python train.py --n_layer=12 --d_model=96 --n_head=2 --n_kv_head=1 --head_dim=32 --d_mlp=384 --vocab_size=1024 --activation="swiglu" --norm="rmsnorm" --norm_place="out" --norm_eps=1e-06 --positions="rope" --rope_base=10000.0 --rope_fraction=1.0 --qk_norm=true --attn_scale=0.177 --bias="all" --tie_embeddings=false --parallel_block=false --init="uniform" --init_std_qkv=0.0579 --init_std_o=0.0719 --init_std_up=0.0829 --init_std_down=0.0829 --optimizer="soap_variant" --lr=0.00877 --lr_mult_o=0.922 --lr_head=0.00885 --warmup_steps=87 --schedule="wsd" --decay_fraction=1.0 --decay_shape="sqrt" --final_lr_fraction=0.0 --batch_tokens=32768 --seq_len=128 --doc_mask=true --train_tokens=97270000 --steps=2969 --dataset="wikipedia_en"
Each number is 500 + 50 x the weight over the matrix's rms, rounded and kept within 0 to 999. Layers, rows and columns count from 0. Numbers have three digits each.

# up: layer 3 MLP up, 384x96, rms 0.0827, rows 39-56, columns 0-47
# down: layer 3 MLP down (transposed), 384x96, rms 0.0828, rows 39-55, columns 0-47
# gate: layer 3 MLP gate, 384x96, rms 0.0827, rows 40-56, columns 0-47
up39:507579522437494514447409404460558542513517446403524545473536508467408540467470526517459501425518442371528603475492518504504536467445482472506387
down39:515613508524450560457441462519487484603441503484468463497517572501529532485459522596481541539574536561541459389521431506383526574592468479468506
gate40:500482339509508539485619545436492455545447497445456474495552487453439502561452589465440475511498464482510475409577529499511363536454475573519497
up40:570473443531414476376431434501479609448528514547450540490514502473546570529442508525373501493440527574480474563501627461585489469519553540415370
down40:517528502509484519506520504588526382461416494554549501462533480552474516503600544464421524450534529459490461533537533526511459454461473573582517
gate41:521492466489522496399537478557451482456648462473461537404475483518510531475512523537500509538424493493565542500491456562540556546458499549517519
up41:496535561476470444512444572525373500526537468517448581421596456569489483485495420507442544553467466431479467511518525457496453483468482463517521
down41:541508536572498486595451478498530524524382524468591456582491508449433504553426497436487593436552489529391497437560506456457520430544378512504449
gate42:397567452493629525604559515492487517477532445465568573567537523459499448500449492486560426498494534471533493449551521513443490395488454504570649
up42:431605543617549425524565471539503481494496421482506509594480398517524344520418472591526486528487540455457585425523497538497437461524481524457534
down42:637446498575421461449412581457464458478494604492524481442416586538494561474496585489425509495517558500564503531483452486562568569475590491498466
gate43:458566547423433550485544537511481480524510442518485597427550574518515437476473456518542491518569548482532553488598532504520492500548495515519536
up43:368512454450496494499462544498375451481430546532482553500502549472493501421543499449517517434560520536422451555597524533527456543585545419526545
down43:484537520536485576492579424564439454543526590403536592516575489541552528521448462488456424486536469562549557458470507530568442414507506487504518
gate44:449578516560432492444582455428542612573430615451506492423515516506448462552436497459530551506461408468536489392513542563542580504511523481661567
up44:546452509475458462581545532450370393547562483469442477624468421592518462486492443490536513541408522501518472539588530449490481487459491562464435
down44:442527485498572536534513450530536467575538491434521523549648570484556447427578464511446468570445467494489492551553426568425450466491478517504610
gate45:510557505520485478536483509606465497492514552415514545588587483454474527530513535502451516508426460461523496474492518520467472548469524411509384
up45:497457464478599515557460449475434520458547445519402500502574576577493500554401396536511413447451621486494488485498516517501538500486432524533481
down45:530526524567519548449412543410485589593502558500559422536381568464484535485546484435486537516442422507507564492481538382524567413537491493461554
gate46:527608521486483492444521542564524539503541565515472550450484510467571566607445502517510469437540470421493485500523482471456524480494424542555436
up46:577515501481535586575349537558487501549418468505486503437547486537555400514533539550511496428407470539508477457395467449540437456501463503480485
down46:541464512493489496529478494392443508460461419472420603486461516565457630450473521512514446519496465478467530603550469490499393454508463493536518
gate47:476492485568515401520500505516476394415509520426502517511440633518485435495538466450580567498593476507558484552473518481528500493469552442464498
up47:520464475458489493451541458557491468488484478555482601523516479439469433546473496423576493469542484516426473483400489549454513476479534590523471
down47:514558443426486453504451513444550539538586488452581543439490492460487491538551555555526494518449482436541515494610508441527478557537513556530549
gate48:568541533573499554540522558490499472532538446492464518489486449534452496532430575478439530530449529524419506561533476425560441545468536477493397
up48:498481584519497465409498455507494544578586519469485539485545523454531522530538490402545505486488484446441528496512498508450496503481481502476407
down48:487560412516523443497556543421496480520476477443516462456489481580483496462495520500485543479533412482472546476502528471517506513540605425490505
gate49:482547469502403528463568502534484423500457593555504493450532486503522592550510606553525520582560485408553524570539490534556467476489479549541471
up49:541505515493582513435517521519542556485532478475562511494431409470475396558370420512539544576465429441517568516439496419443488439503564519526574
down49:615516516509449572622428425496455513558517571414585551499504473487518480500477439465516471448559463493561469533514419408427528460422467467437439
gate50:531498470488426549458470558508560530592507549493560548446511571531423471478486543475513567496540505560509498498604524508431502561476548492456508
up50:481469478405530500496512478495525526461439482470490400528475450550551411416390346641445481444497541540513484479537390539546468453520535508471500
down50:476529539500496572423399513499503410408530460522588542576545523392416471564508480525416585555462521502510459513524531423467385493460512395410526
gate51:524583556439565528435433521490501577544586526532377520562435532542548514519506525502480507526497465455494484522548506479526431484588489530515478
up51:525575495460542514506544467489579506480443442502541487566517482509468549501508532546481502486526601483533463553484499349476565568525444490454545
down51:520371443556404536445520478549439484489437464390520488528447445464463519481488495487597465447479496554473609436499464424543451502487408485480466
gate52:512417512490527408534499501543531575445486542464459552427430583488596546472561524481530534485436500558532537443497507508566465522565456533521441
up52:400499526537545600429462603555492541543499474496438581588544520497453513476471422588510525530496562407625446565478421567552518541431536563484515
down52:573581435496550328463524454392496522444513522461547469461526544506487547619447624539477485511401453457471470511481433515446524549492535510585482
gate53:454494501494523469422490410484593548517455469469504559436473542469421495566429450541485500497543427457572428455485475556490577481463424447544531
up53:521562506530467563463446453449454537448507487514471573521482482481431527512484472559523434499483466501484459545516359607451607524587515429482483
down53:459389499425642517468493596542469440382401523496574489518538456596580505517539456479532542462518564464535550547488502347521410581480484484521557
gate54:471504450447578552520548461521503484455538549615441483517504532432514537541514527498506496498512465504394470524422520515493532535505584462485503
up54:459519451485516564545530591400521565444514412503498551488515441512498526517467420646590424533464475549532472467486494526428530406448489459481547
down54:419520537411561493460460585461548440468543373488500426487516548471549541514587468418470422534589498525515436516450541560527576530511444536565491
gate55:476507477488496407461411497416443483466471436496451520481443498502496560451556512502442487550504587453469522497477454557411434477486437504472486
up55:477462484525509491517518480491556504533509571446528513471505563458522563471473448488603529469555422535446507436473483496586558500479533542637496
down55:546530493523439501438555528539496447403475426502534521428485542604503523454392518533514466520528500540479452590580477508502488465597393437470481
gate56:467438416503392490449535498498513530529458550597462498523451568500466546560534486499520562513407554414516507431536450477493434403506495410531484
up56:486488535502507533533593527510455449419444471515479453473512502506563427500490454531489505528504482624450582507445531462494514535510546504508500